Weights of a small GPT-style language model, trained from scratch on English Wikipedia: 3 heads of 64.
Each number is 128 + 32 x the weight over its row's rms, rounded and kept within 0 to 255. Layers, rows and columns count from 0. The size above them is the row's rms in percent of the matrix's.

# layer 8 MLP down (transposed), 768x192, rms 0.114, rows 494-593, columns 96-127
size [101  88  84  95  93 100  91  95 111  83  97  98 106 112 104 103 100 104  97  94 102  93 100  94 109  99  83  94  81 110 108  96 101  92  86 102 102  94 110 106 102  82 100  96 108 106 107  99  97 113 105  86 113  94  94  99 102  88  84 104  98 101  84 101  93 110  84  99 108  87 105 103  97 105 108 106 100 105 106  79  90  97 102 113 104 101 102 109  99 100  80 111 114  86 103  89 122  94 105 101]
[[ 73 152 140 108 168 116 111 124  89 132 174  98 160  83  91 118 109 115 195  91 105  75  74  89 116 115 148  98  97 142 131  57]
 [109 117 141 120 108 143 107 116 125  56  78 144 149 132 124  94 124 143 131 160 144 151  98 139 113  96 138 135 104 117 143 145]
 [128  84 143 191 176 141  84 187  98 135 132 177 122 168 125 126 193 148 120 127  85 183 107 146 144 165 127 110  96 121 144 118]
 [135 133 141 209 196 144 155 119 151 166 169 154 138 182 133 155 125 107 176 157  60 145 169 148 111 123 161 199 144  65 102 117]
 [171 171 127 126 117 105  45 107 153 135 171 142 162 113 177 131 125 130 124 129 159 110 205 123 139 109 133 111 113 149  94  96]
 [110 112 149 121 138 138 160 148 152 113 186 122 110 125 152  71  95 172 131 115 153 165 121 122 167 137 123  89 126 130 148 136]
 [144 161  75 210 168  99 129  89  88 181 103 112  94 131 120 149 115  72 141  89 132 146 105 162 118 125 117 120 118 106 139 184]
 [105 174  67 150 102 109 158 155 100 127 100  94 136 120 141 142 139  99 152 112 118  93 151  90 134 139 136 153 134 127 100 122]
 [ 77  92 150 130  84 103 119 130  66 111 114 174 180  90  67  95 121 104 156 152 171 115 116 132  88 124 170 107 100  97 121 100]
 [110  99 135 154 107 109 151 138  83 161 111  98 112 126  97 122  83 117  80  87  96 168 152 123  87  79 168 119 146 152 113 136]
 [121 132 138 119 136 168 137  64  93  75 160 115 140 153 146  85 145 119 123 181 157 101 105  99 135 128 128 114 129  70  80 111]
 [ 52 109 156 174 100 163  80 107  86 158 130 175 111 120 165 116 180 118 108 167 155 108  77 127 147 111  88 137 141 177 135 102]
 [162  84 164 156 161  81 137 136  93 164 135 147 122  84  83 128 191 141  91 141 103  99 123 154  79 229 108  78 154 118 191 134]
 [106 138 140 185 128 140 176 154 115 148 130 120  94 146  92 130 128 128 169 132  89 143  87  81  65 150 138 110 130  86 121 101]
 [135 155 163 139 162 105 135 150  66 136 141 114 153 191 140 173  40  97 160 114  66 109 170 110 133  77 162  91 148 145 217  85]
 [137 104 122 104 113  94 116 120 116  96  71 126 168  81 114 153 172 106  85  86 169 154 114 171 147 118 117 180  78 154  93 163]
 [179 139 105 102 139 162 153  97 158  80 122 149 114 127 145 141 136 146 144 143 147 138 140 162  74 157  95 130 135 179 140 152]
 [148 155  81 114 130 100 132 141 160 202  85 183 153 130 139 111 105  92 127 154 138 131 171 149  84 142 114 184 146  28 135 131]
 [129  89 135 126 153 151  97 104 143 130 155 161 127 146 116 134 202 132 140 103 127 175 153  96 126 145 147 110 142 115 130 168]
 [ 92 124  64 111 156 107 136 168 145 118 188 108 109 125 151  87 156 127 136  92  86 155 115 116  29 180 113 117 134 150 186 120]
 [114  81 190 144 140 124 110  54 169 118 110 121 133 119 145 101 126 143 197 117 144  47 133 161  90  81 107 166 168 144  92 109]
 [127 152  94 103 109 153 111 127 138 131  75 107 119 100  67 163 111 126 128 149 140 143  71 113  80 152  53 169 147 119  97 131]
 [151 132 111 144 152  95 101 175  85 163 131 114 147  70 205 165 171  95  86  96 127 160 140 118 160 123 154  73  77 175  63 100]
 [ 69 126 115  64 159  95 132 170 104 104 167 164  95 138 109 101  56 141 114 131 109  99 143 118  89  54 106 123 148 137 101 118]
 [135 119 154 168 104  65  83 150 153 123  84  57 120  94 195 131  73  82 154 132 156 136  99 112 112 165 172 159 141 120 163 102]
 [ 69 105  91 188 107 109 127 137 141 146 156 186 156 124  70 124 112 125  91  88 114 217 105  95  49 196 127 139  83  94 124 112]
 [186  90 104 106 161  90 149 208  50 102 131 180  97 151 135 127 178  93  81 138 112 130 147 126 115 116 122 146 120  43  96 116]
 [144 144 140  81  83 131 174 169 145  67 117 161  97 168 137  98 139 131 172 124 105 167 133 130 146  70  69 117 106 159 150 139]
 [115 120  82 136 130 128 126 168 121 105 171 100 130 139 105 104 138 128 144 184 128 115 125 137 128  63 152 190 137 150 114 158]
 [141 163 167 132 157  92 176  93 149 111 105  83  90  94 171 127 119 167 160 118 136 130 163 206 154 172 122 118 134 163 113 127]
 [178 179 107  75 115 186 157 110 171 107 132  64 156 124 173 100 155 133  95 148 139 105 136 117  53 119 183  73 143 112 170 191]
 [136 143 108 120 142 148 167 141 175  95 109 162 117 113 124 125 162 118 125 156 131 117 134 150  64 149 111 154 145 142 106 132]
 [163 105 162 195 143 129 139 188 149 101  86 134 113 124 129 145 140  88 190  90  90 100  98  59  91 155 114 125 123 100 146 103]
 [155 179 145 198 175 120 158 110  87 132 123 102 181 132 169 124 167 137 115 140 136 129  61 114 124 118 127 122  98 158  65 106]
 [145 153 152 172 115 181 143  92 125 188  86  78 106 105 177 137 113 123 161 137 126  97 102 103  67 134  78  86 123 124 152 160]
 [120 172 119 126 115 155 156 167  83 132 105 107 115 106 127 130 150 131 126 194  92 140 151 154 109 169 167 140 125 167  94 171]
 [ 97 176  91  76 111  99 159 112  71 120 140 133 124 129  96 168  90 113 149 116 176 100 146 172  96 159 134 114 147 123 122 114]
 [138  79 121 123 101 160  93  82  84 149 119  74 177 115 119 173 172 125 144  96 167 122 170 141 173 130 131 172 110 133 100  95]
 [126 111 193 171 127 236 126  83 159 147 111 111 143 111 167 114 165 162 132 128 116  94 107 152 119  99  77 186 188 148 193 104]
 [107 144 168 121 181 130 117 164 135 165 127  87 125 117 111 142 129 153 126  87 127 156 138 132  78 126 128 135 159 120 151 169]
 [129 119 138 127 105 100 121 152 154 123  80 201 130 130 125 152 141 131  86 156 153 106 142 135 113  91 141  90 111  58  98 178]
 [118  95 130 172 161 158 105 136 168 130 134 106 132  70 148 163 125 127  95 112 129 158 111 110 101 105 159 131 139 101 117 173]
 [101 171 152 103 104 178 116  94 149 119  65 110  97 145 113 159 138 122 163 161 104 141  88 159 106 193 139 127 109 198 110 114]
 [130  94 166 151 193 174 135 124 125 134 138 171 101 127 165 153 113 195 146  97  97 128  99  96 136 131 112 109 104 133 135  62]
 [ 91 130 109 163 164 142 118 130 113  54 131 126 105 187 129 131   8  92 101 103 159  97 134 127  86 191 113  97 178 111 181  94]
 [ 83 113  93 125 131 123 141  73 148 170  68 108 132 114 117 144 180 151 151 172 130 122 135 147 190 120  58  72  63 123 143 147]
 [145 179 106 157 113 155  88 145 130 138 120 141 123 147  96 101 156 148 169 161 103 141 104 120 132 166 122  95 140 141 103 118]
 [ 91 141 140 136 137  93  75  80  97 123 120  88 126 161 194 148  66  82 157 189 142  48 122  94 126 143 102 123 106 140 146  95]
 [135 129 130 112 136  63 163 152 125 141 144 174 145 208 133 112 170 140 118 165 123 122 190 122  99 138 150 121 169  27 123 139]
 [148 137 109  72 117 180 193 119 112  99 110 149 100 109 134 136  84 150  93 162 100 158 209  86 147 181 155 108 144 146 140 147]
 [102  73 129 168  60 125 139 188 104 122  85 125 121 149 139 105  55 138 129  67 104 171 124 118 181 163 100 133 105 184 173 118]
 [127 135 113  96 115 177 136 169 154 126 164 100 117  74 116 110 137  97 161 113 120 123 139 114 126  94  92 192  67 152 105 155]
 [171 135 112 156  94 101  75 172 108 102 155  77 164 138 100 120 158 104 109 117 226 183 161 115 124 131 145 138 131 166 106 115]
 [ 68 156 147 107 120 154 132 150 133 182 100 126 183 129 100 159  96 199 118  97 121  87 113 202 177 165 107 233 100 166 130 184]
 [137  84 148  95 139 140 140 125 180 104 125  64 162 164  85 114 167 140 135 173 184  79  79 149  98 116 151 169 118 124 123  90]
 [ 71 108 188 136  89 123 152 161 111 132 123 130 113 138 128 116 140 116 111 143 122 117 148 113 154  88  66 199 134 104  47 134]
 [ 80 130 164 175  86  44 163 147 125 135 142 137 136  93 133  64 157 159  99 132 120 137 142 151  85 135 117  70 195  81 130 178]
 [156 200  87  84 150 132  94 158 148 127 130 183 130 167  88 119  92 134  96 111  77 146 167  97 193  39 122 106  97  63 106 144]
 [141 126  95  98 149 143 191 122 142  91  84 106  54 123 180 129  49  67 144 106  62  91 133 132 135 135 103 114 108 122 120 135]
 [145 191  91 147 106 144 157 166  82  99  97 155 115 127 138 112 108 132 115 146 126 119 152 105  63 109 155  96 129 181 115 156]
 [ 90  80  86  84 147  63 168 144 132 144  70 107 111 127  74 112 140 172 105 113 154 117 119 164 194 163 166  93 122 149 165  83]
 [134 161 157 109  99 105 121 134 134 158 170 136 130  14 146 158  46 174  64 102 161 144  98 114 126 102 120 103 182  88 143 140]
 [109 121 102 186 186  67 149 127 138 128 107 130 125 165 153  95 138  87 167 117 111 198 170 135 182 116 171 159 137 149 129 168]
 [178 130 144 159 123  89 131 125 119 126  61 123 149  68 154 165 125 122 170 108 124 137  75 110 107 126 162 130 130 165  77 178]
 [163 111 112  91 127 149 140 165 110 158 164 125 116 150 156 137 124 146  47 118 139 110 134 118 168 113 142 149  76 171 150 146]
 [196 145  77 100 169 157 148 109 163 160  91 199 118 140 147 114 100 155 136 130 144  79  99 122 168 113 134 128 156 120 125 114]
 [133 181 127 121 134 107 131 128 114 103 103  62 126 121 129 122 188  85 112 153  90  87 123 129 126 124 155 161 173  93 125 127]
 [ 90 120 160 136 203  66 140 163 135 125 170  76 139  75  72 185 148  70  64 136 177  90 106 134 137  91 133 131 108 162 182 101]
 [109 164 149 125 126 149 105 128 149 163  96 111 166 136 123 105  83  87 157 153 133  60  87 145 170  95 129  87 152 116 143  80]
 [136 204 103 151 193 142 147 147 130 119 104 135 117 139 121 114 119  92 109 135 157 154 118 134  84  53 151 186 119 177 140 173]
 [ 90 139 128 129 132 131 176 120 144 158 127 121 152 126 142 170 113  78 106 131 143 101 122 159  96  87 121 137 198 157 154 188]
 [153 127  74 134 120  71 100 120 146 179  91 137  89 134 157 143 113  71 172 120 136 125 125 112 127 109 116  94 118  85 122  95]
 [201 109 123  89  60 176 154  78 111 204 116 131 157 135  55 132 150 111 162  94 153 131 203 120 160 143 152 116 131 128 124 115]
 [128 156  85 139 107 151 166 132 121 119 167 189 138 108 172 124 138  76 161 161 180 167 108 123 142  95 106 225  80 105  77 151]
 [ 88 192 155 126  81 119 132 107 108 112  57  77 139 168 114 124 167 165 129 133 164  98 112 143 150 123  77 149  95 173 132  93]
 [137 197 100 149 124 134 115 125 112 122 148 135 156  71 103 125 166  92  88 173  70 137 108 124 102 154 100 118 185 144 125 112]
 [156  87 121  86 160 153  62 156 133 124 157 160 156 115 115 156 128 163 133 116 151 119  91 155 130 110 153 122 135 163 114  77]
 [113 101 130  95 118 148 145 154 143 137 138 163 145 131 161 157 139  91  81 134 158  67 131 160  87 127  55 126 145 130 153  95]
 [100 160 118 107 115  92 133 146 105 137 147 152 102 171 107 149 144 101  50 153 121  73  87 131 142  98 110 109  88 168 170  81]
 [115 158 105 146 154 131 144 191 130 102 105 137 118  64 126  90 111 111  99 141 149 147 149 106  64  61 151  49 123 117  97 105]
 [153 157 118 118 128 125 152 104 120  90 100 122 156 124 106 166 134  90  94 113  80 128 106 121 112 134 111 110 102 128 135  57]
 [ 81  96 124 124 111 143  91 133  88 162 139 145 113 160 108  83 124 104 136 107 138 168  91 113 142 133 105 127 144 120 105 107]
 [103 172 128 123 124 100 161 155 112  83 192 198 158 152 120 168 101  98 139 138 121 135 125 115  94  76 138 109 137 176 156 112]
 [110 234 137 102 168 118 127 180 104 196 112  23  96 116 148 118  50 112 131  98  75 105 124 142 114 131  85 159 133  99 128 123]
 [174  79 108 134 154 100 145 151 169 120 182 119  74  61  81 121 179  90 141 158 106 164  85 106 141 141 110 113 133 110 109 137]
 [133  69 127 132 106 161 148 179 132 104 108 137  96  89  83 129 106 120  63 111 121 178  98 116 189 161 128 193 130 109 133 158]
 [125 137  73 156  82 151 164 130 158 103 110  59  99 156 175  95 167 144 133 171 136 171 161 157  78 129 104 104 124 170 109 131]
 [180 156 113 134 105 173 136 123  88 118 108 141 137  65 109 124 114 138 154 151 190 157 189 124 150 188 136 103 168 135 160 185]
 [106 189  83  76 173 119 118  87 139 136 140 141 184 130 169  91 133  56 147 116 134 137 110 141 115 132  98 169 145 136 137  94]
 [123 133  85 119 141  92 187 148  51  83 159 128 111 102 186 154 118  92 140  81  95  83  51 150 168 115 136 112 129 180 167 118]
 [138 141 129 136 148 105 119 152 150  65  78 109  70 148 146  92 103  89 115 135 133 150 114 185 121 164 142 100 114 115 156  71]
 [ 54  97 129 121 204 102 125 186 140 154 161  66 146  28 120 107 132 112 108  89 118 122 150 105 134 141  66  71 135 115  96 108]
 [221 101 135 123 145 134 122 134 126  98 128 114 164 100 185 156 129 152 142 156 130 155 100 133 110  89  90  92 155 115 127 122]
 [193 120  64 147 162  61 130 149 172 152 136 136 133 190 153 132 117 135  95 126 117 126 161 149 100 211 198 128  96 142 132 112]
 [171 116 164 142 135 152 140 170  66 158 106 195 144  94 174 195 137 170 124 140 145 176 175  91 126 110  80 130 147 126  82 145]
 [130 118 106 127 104 155 152 117 125 131 123 100 156 159 118  51  94  95  87 114 171 112 184 108 141  76 152 134 135 152  98 104]
 [102 155 172 138 122 104 117  86 150 150 155  94  75 201 135 134 137 156  99 142 151 130 143 122 161 155 171 165 195 206 110  91]
 [133 147 110 105 155 204 119 165 129 162  79 136 174  96 129 166 127 120 171 119 107 130 146 141  88 113  98 173 115 176 124 200]
 [153 127 129  90 100 124 131 160 123 162 110  61 160 100  91  77 132 105 138 155 110 137 155 128 106 155 172 151 175 107 125 163]
 [ 81 137  35 119  64 160 102 139 143  98 144 146 118  89 170 142 148 135 138 145 157 123 179 136 102 100  93 123 115 136  97 161]]
# layer 8 MLP up, 768x192, rms 0.113, rows 495-594, columns 96-127
size [ 94  88 100  95 103  95  98 117  90  94 102  96 110 100 103 100 100  91 100 110 102  90  98 106  96  90 103  91 109 115 103 108  96  95 107 101 113 106 106 101  93  98  96 100  96 100  92 104 103 104  93  95 104  94  96 100  98  95 102  99 102 100 105  98  98  92 103 106  94 111 114 102 101 107 107 100 102  98  85  83  92 102 110  98 100  99  97  95  97  95 103 105 100 103  86 122 102 104  98 105]
[[120 141 131 150 174 105  95  94 168 168 111 126 106  98 166  36  74 165 149 146 158 116 151 133  80 161 112 139 127 153 137 129]
 [128 124 157 147  96 146 130 123  88 160 132 126  92 150  52 147 140 195 141 141 149  99 123 143 103  72 164 161  93  87 110 142]
 [134 127 127  93 122  76  72  67 127 140 123 104  94 147 128 176 139 122 150  81  41 154 139 137 129 159 101 115 168 148 112 139]
 [139 145 137 179 199 134  90  81 129 138 105  91 107 145 116 125 165  97 124  97 138 145 123 109 144 155 132 129 171 150 163 143]
 [182 115  94 119 166 157  71 133  92 133 118 153 158 123 164 177 149 124 152  92 120 109 186  90 104 116 124 129  94 162 108 166]
 [174 173 145 111 145 162 138  92 135  80 128 137 141  94 170 148 132 125 143  96 129 125  98  74 123  97  79 101 105 171 102 157]
 [116 131 125 177  52 220 122 101  87 123 178 127  31 147  97 167 126 102 116  91 137 104 107 121  39 125  83 135 131 123 162 116]
 [106 134  87 160 100 104 120  40  67  96 119  86 179 136  99 121  79 160 107 130  85  56 103 135 166 169 198 109 128  93 170 185]
 [110 103 119  69  34 122 156 125 142 136 140 145 191 121 183  98 118 207 175 128 104  90 160 126  99 166 118 125  96  79 119 131]
 [157 143 151 177 135 173 124 128 183 127  62 129 140 149 133 130 172 166  84 134 117  79  73 143 107 109 117 164 136 140 155 123]
 [154 115 119 213 114 132 115 108 169 104 162 118 125 131 131 114 153 165 153  98 161 129 169  81 111 144 118 183 113  58 123 208]
 [120 135  94 129 159 114 146 156 120 172 168 137  60  87 115 113 108  86  62 142  57 173 136 159  61 137  94  55  61 151 100 102]
 [134  77 105 135 116  66 181  86 125 184 126  89 106 143 104 112 114 130 182 135 111  76 158  57 116 164 102 208 125 145 110 149]
 [121 101  75 152 101  93 141 138 158 135 152 108 180 112 125 212 162 140 130  96 184 148 151 145 166 136 138 165 133 118 145  80]
 [152 100  74 151 140 132  73 119 142 119 164  96 132 154 106  85 131  83 144  57 169 105 115  75 117 131 122  85 138 142 156  89]
 [176 181  90 150 105  84 185 167 124 163 166 152  96 174 109 160 106 126  88 123 149 128 133 117  76 171 175 131 121 101 145 154]
 [111 170 135  80 146 142 182 104 136 149 144 132 103 147 119 145  95 105 124 148 196 113 111 135 135 122 144 119 128  87 136 114]
 [149 140 115 153 128 171 127 174 114 125 109  97 127 220 109 126 107 165 115 143  86 141 119 158 150 139 138 115  69 165 176 140]
 [128 151 181 172 129  85  81 124  93 151 103 144 130 157  91 144  84 130 143 145 109  92  85 100 132 118 120 133 120 111  96 120]
 [ 87 123 106 152  96 137  82 154 171  86 154 125 144 159 113 140 108 142 156  80 122 127 171 134  97 177 141 103  77 144 104 121]
 [114 150  84 113 152 162 134 155 115 117 113 152 119 152 144 133  94 166  75  49 174 144 180 186 128 197 206 155 120 154 161 156]
 [133 122 200 133 189 124 113 118 125 142 137  75 121 163 102 111  98 122 156  86  83  64 140 159  54 148 100 128  99 140 157 141]
 [103  88 158 144 104 174 113 137 127  95 166 159 103 138  77 167 191 101 139 160 116 128 137  77 126 128 102 114 140 118 115 155]
 [131 149 117 130 201 113 149 122 142 135 168 102 117 136 159 128 167  55 146 158  85 163 135 126  78 128 156 122 164 121 170 144]
 [ 89 109 181 131 159  51  84 177 166 161 120 111 124 130 146 133 128 130 105 149 111 152 146 153 154 133 129 123 161 170 100 128]
 [148  78 141 106  87 156 115 107 142 177 206 188  38  75 106 142 120  61 107 117 141 101 166 194 115 114  99 137 129 112 137 174]
 [124 128 180 113 109 123 201 126 146  98  99 167 151 160 152 126 115  85 152 108 101 120 120 100  93 166 149 158 149 161 161 156]
 [170 128 163 167 161 150 144 117  84  98 126  84 126 142 117  92 168 185 132 139 188 152 150  93  29 131 109  95 122 143 154 173]
 [ 34 182  95 108 181 139 142 188 110 115 104  94 112 111 129 139 141 157  82  74 109 176 146 153 113 151 171 118  74  84 139 127]
 [111 156 126 136 124 101 138 113 127 114  86 124 167 127 131 117 122  93 123 109 100 154 155 111 116 170 136 159 134 147 185 170]
 [ 97 154  72 137  74 123 151 133 203 127 153 133 181 118 103  94 153 149  77 177 121 139 134 102 104 100 106 118 144 179 137 155]
 [148  51  83 112 119  81 150 173 161 140 144 138 141  85 190 148 165 226 155 147 133 152 125 160  90 149 129  93  78 153 176 121]
 [ 89 178 121 140 178 165 173  97 137 174 144  88  70 156 112 125  39  91 132 120  83 162 142 150  94  84 149  88 127 101 131 174]
 [130 102 102 110 221 121  96 100 136 138 132 101 167  96 142 110  88  95 111 106 146 175  98 150 130 169 107 134 141 135 125 121]
 [138 118  78 193 127 138 145 108 173 131 145 128 117 136 110  82 108  98 109 115 136 135 140 105  83 173  71 168  90 128 152  58]
 [118 113 129  91 114  98 107  74 132 156  99 102 116 143 132 125 147 154  83 137 148 112 158  97 140  94 102 119 146 138  98 149]
 [ 77 192 156 147 168 143  89 171 140 136  89 133  93  81 128  94 129  91 110  84 137 153 142 105 127 182 133 132 109 137 111  83]
 [163 134 129 112 153 144 110 117 131 145 140 132  83 166 127  97  76 114 140  96  87  69 177 146 120 144  99  95  97  93 148 123]
 [127 100  88 144 102 139 134 160 121 101 156 102  81 178  65  78 170 162 152 133 132  81 158  82 165 112 143 128  87 129 165 113]
 [117 170 172 147 146 113 135 113  74 146 155 138 114 141 124 156  81  68 198 107 130 114 147 192 112 142 135 202 120 141 163 166]
 [122 124 122 137 155 160  81 160 100 134 142 117 138 128 111 152 139 141 136 119 168 140  80  57 203 180 145 149 110 173 141 106]
 [170 118 141 157 101  95 173 136 173  95 166 101 105 136 150  54 134  96 150 104  99 120 118  66 191 178  87  34 120 129 149  77]
 [158 127 129 133 106  87 125  78 127 144 136 148 147 152 172 183 104 136 176 140  79 145 218  69 168 149 155 135 115 137  83 157]
 [ 87 155 143 175 137 123 121 112 195 140  77  96  86 116 126 207 135 123 128 140 142  94 125 149 120 102  98  81 139 108 100 168]
 [143 129  65 178 135 130 103 104  93 165  81 103  65 161 143 115 108 191 121 102 126 122 134 140  80 133 155  47 124 143 124 114]
 [138 143 189 151 109 139 107 149  68 200 115 132 127 144 101 113 122 135 114 104 135  63 156  86 124 145 129  81  86 113 112  90]
 [144 167 115 144 118 151 142 198 129 140  90  81 164 125 114  81 108 172 192 132 136 171 134 113 175 131 123 103 101 109 108 105]
 [175 109 112  18 147 156 142  97 135 138 103 148 134 117 104  83 105 104 142  84 130 132 122 144 141 146 143 174 109 143 149  93]
 [168 107 132 128 182 121 139  91 176  97 125 134  97 133  77 168 101 169 141 152  36 119 148 140 155 112 121 108  74 157 128 175]
 [ 62 129 124 130 111  79  83 111 160  95 147  53  92 117 172 129  86 153 173 133 106 122 167 114 148 138  96 212 134 116 101 180]
 [126  93 131 130  88 128 126 159 136 109 120 125 118 171 168 181 193 146 115 112 124 104 140 104 179  79  50 177 219  84  91  82]
 [ 89 114  76 186 104  92 126 164 135  88 174 108  90 146  73 135 122 142 136  72 151 133 118  99 149  93  88 143 146 102 111 119]
 [135 120 105 142 129  89 140 112 110 117 182 101 141 145  56  74 142 132  80 136  85 123 141 123 137  94 100 167 109  82 160 101]
 [122 102  68 186 162  83 106 134 120 156 102 123 131 121 144 178 114 100 138 111 206 121 133 129 121 102 119 131 163  84 110 167]
 [139 139 137 175 160 169  69 172  98 137 117 103 130 129 104 187 110 166 137  86 121 104 133 110 144 111 118 125 165 133 123 118]
 [ 90 147  93 135 149 166 176 121 163  72 135  93  98 116 126 124  57  73 141 101 146 111 106 114 129 149 155 177 106 115  97 133]
 [130 156 114 155 121 141 153 117 109 128 153 157 136 158  89 139 182 157 134 141 145 122  98 176 107 175 162 179 151 201 113  67]
 [169 152 138 147 116 130 161 150 119  90 160 110  84 130 118 153 138 155 160 165 133 114 133 136 147 183 145 137 144 104 151 112]
 [105 115 129  98 120 125 115 151 177 162 185 129 143 137 114 101  80 148 118 110 143 122 144 148 143 134 134 145  78 145 133 135]
 [112 150 123  96 142 121 121 132 117 105 107 165 112 138 117 145 119 178 135  96 118 172  78 145  67 163  93 183 159  88 151 148]
 [142 124 107 170 138 126 159  60 121 114 151 113 116 155  95 150 143 137 113 102 114 148 160 122 145 150 117 189 121  80 151 151]
 [ 92 159 164 174 130 104  94  70 110 153 151 145 134 139 144 167  82 112 134 158 122 127 165 147 129 112 149 115 181  93 172 167]
 [148 112 147 153 104 139 134 136 100  55  84 111 142 155 116 142 171 117 188 169 128 108 135  88 127 120 176 152 138 133 146 120]
 [ 91 124 103 172 141 115 168 141  47 109  90 109 121 181 128 202 147 167 114 179 153 126  76  90 121 111 139 127 147 140 137 205]
 [136 136 138  58 165 112 139 152  63 143 162  88 178 143 143  96  93 108 144 119  29 143 167 103 208 127 125 189 158 121 190 132]
 [132 146 105 116 151 119  97 115  66 134 136  87 131  98 151 135 131 100 131  88 117 100 180  95 131 114 117 124 114 159 161  81]
 [109 136 118 149 153 149 185 188  97 128  92  73 145 139  94 117 100 134  93 170 142 108  98  99  92 251 114 162 146 111  83 144]
 [139  82 125 143  65 117 128 149  88 152 144 101  88 148  87 171 119 112 124 149 157 175 109 144 137 127  84 122 107 148 176  94]
 [107 101  96 115 104 149 121  60 117 148 147  82 147  87 177 113 204 186  89 102  93 142 152 132 161 113  56 125 110 120 107 147]
 [153 173  92 128 131 145 156 137 115 131 123 100 139 158 214 145  89 154 135 140 164 161  95  75  61 165  99 133 188 156 129 103]
 [104 169 177 154 114 146 130 154  93 125 120 106 147 178 130 123 154  79 137 116 130 145 159 110 106 197 134 125 193 116  97  78]
 [201  89 117 112 101 117 142 165 144 117 136 154 116 147 124 123 154 203 133 123 131 134 140 186 120 106 148 137 145 132 135 176]
 [ 91 106 135 130 123 155 169 163 117 156 138  89  70 159  95  77 160 138 142 132 127 105 110 108 150 184 111  96 100 137 144 172]
 [144 130 174 162  71  66 117 197 136 102 104 110  57 150 213 111 115 121 111 165 174 135 124 134  66 141 173  93 106 182 133 123]
 [158 153 157 103 104 125 120 174 128 132  89  34  87  79  59 177 146 123 113 136  87 163 107 129 110 122 134 184 147 120  87  87]
 [167 153  83  67 170 128 191 151 142  87 138  65 136 111 167 102 201 176  96 128 159 139 102 113 169 153 131 111 165 131 129 140]
 [ 89 104  97 145 178 114 134 127  76  75 107 144 135 187 124 146 163 143 155 141 119 139 161 151 152 162 116 145 141 102 152 104]
 [126  73 112 167  80 139 125 115  98 132 172 121 161 148 126 115 104 131 169 118 144 154 173 143 101 152 121  66 182 183 110 165]
 [131 129  88 140 147 148 109 125 100 151  55  92 110 124 108 139 115 161 195 105 140 133 114 148 117 140 111  78 127 160 110 141]
 [121 110 143 162 114 120 114 109 138 212 109 162 137 103 169 118 111 182 122 170  93 123 129 165  60 114 128  97 167 112 135  81]
 [193 156 113 192 149 144 181  81 176 106 122 125  68  88 141 127 106  94 144 108 107 181 138 182 109  48 132  88 115 122 195 119]
 [105  87 101 173  98 121 135  89 142 140 116 142  99  89 143 112 112 139 120 128 126 141 100 173 100 149 112 122 122 194 101 128]
 [155  55 119 185  74 124 168 110 202 161 104 127 104 191 137 106 145 139 120  64 149 132 176 117 132  81 180 122  77 117 125 128]
 [134 150 159 188 105 177  86 124  85 155 123  85 150 132 122 110 124 166  98 113  87 172  95 184 141 143 127  69  80  89 142 124]
 [101 125  86 144 132 113 118  99 175 138 107 138 104 139 146 171 160 121  95  71 155  62 124 144  96  97 143 153  90  93 144 107]
 [167 181 124 119 131  76 132 108 138 133 103 141 145 161 124 169 106 102 171 131 129 179 118 132 120 159 159  99 146 112 159 135]
 [155 161  99 127 120  90 129  87  99 160 153 123  98 216 128 182 114 122 106 120 135 130 104 108  96 126 141  49 108  94 107 179]
 [156  83 130 145 130 175 119 184 158 126 111  44 136 107 133 121 166 106  57  71 150 125 152 148 142  50 154 127 105 114 149 149]
 [140 147 164 149 153  87 133 166 131  79  80  88 143  56 101 108 138 122 104  83 139  85  88  92 170 104 121 195 125 159 128 159]
 [ 93  74  95 109 120 196 135  86 102 134 145  78 161 111  98 132 182 103 110 137  84 105 119 143 103  41 115  93 113  71 104 147]
 [137 114  82  80 179  84  91 107 129 151 142 147 182  63  81 160  84  89 143 112 109 108 126  99  93 152  40 101 131 204 130  78]
 [198  55 150 175 145 113 163  92 119  76 165  73 146 119 154 185 128 111 103 103 123 145 118 112 135 158 121  97 113  86 149 102]
 [151 112 139 145  98 175 102 139 128 147 171 137 139  96 101 139 134 144 115 144  66 119 121 119  85 134 160 134 119 145 132 116]
 [151 171 125 159 141 135 142 129  91 136 135 139  69 156 147 110 167 123 146 118  98 173  96 131 138 109 161  88 103  95 120 119]
 [132 120 121 180 135 179  78 132 138  99 178 103  69 111 132 149 103 111 106 146 117 198 119 206 196 153 122 102  66 112 111 169]
 [137 127  75 103 149 176 105 156 122  93  66 141 163 101 119 183 180  92 144 164  97 124 136 123 105 125  88  81  96  72 197 226]
 [102 107 117  66 136 151 141 122 140 152 125 126 116 154 139 119 101 156 126 159 135 168 172 133  94 144 122 116 122  97 173 140]
 [129 104 133 106 124 132 155 156 165 130 109 137 107  96 137 162 182  84 198 191 167 116  83 171 111 110 169 115 128 141 131 112]
 [101 144 131 193 148 163 109  50  76 108 174 133 154 123 166  70  44 116 113 151 169 130 121 136 118  87 165 116 142  94 157 101]
 [128 116 122 137 125  75 200  90 143 123 101 132  73 101 176 188 112 163 140 139 157 106  77 196 142 157 140 234 131 152  96 107]]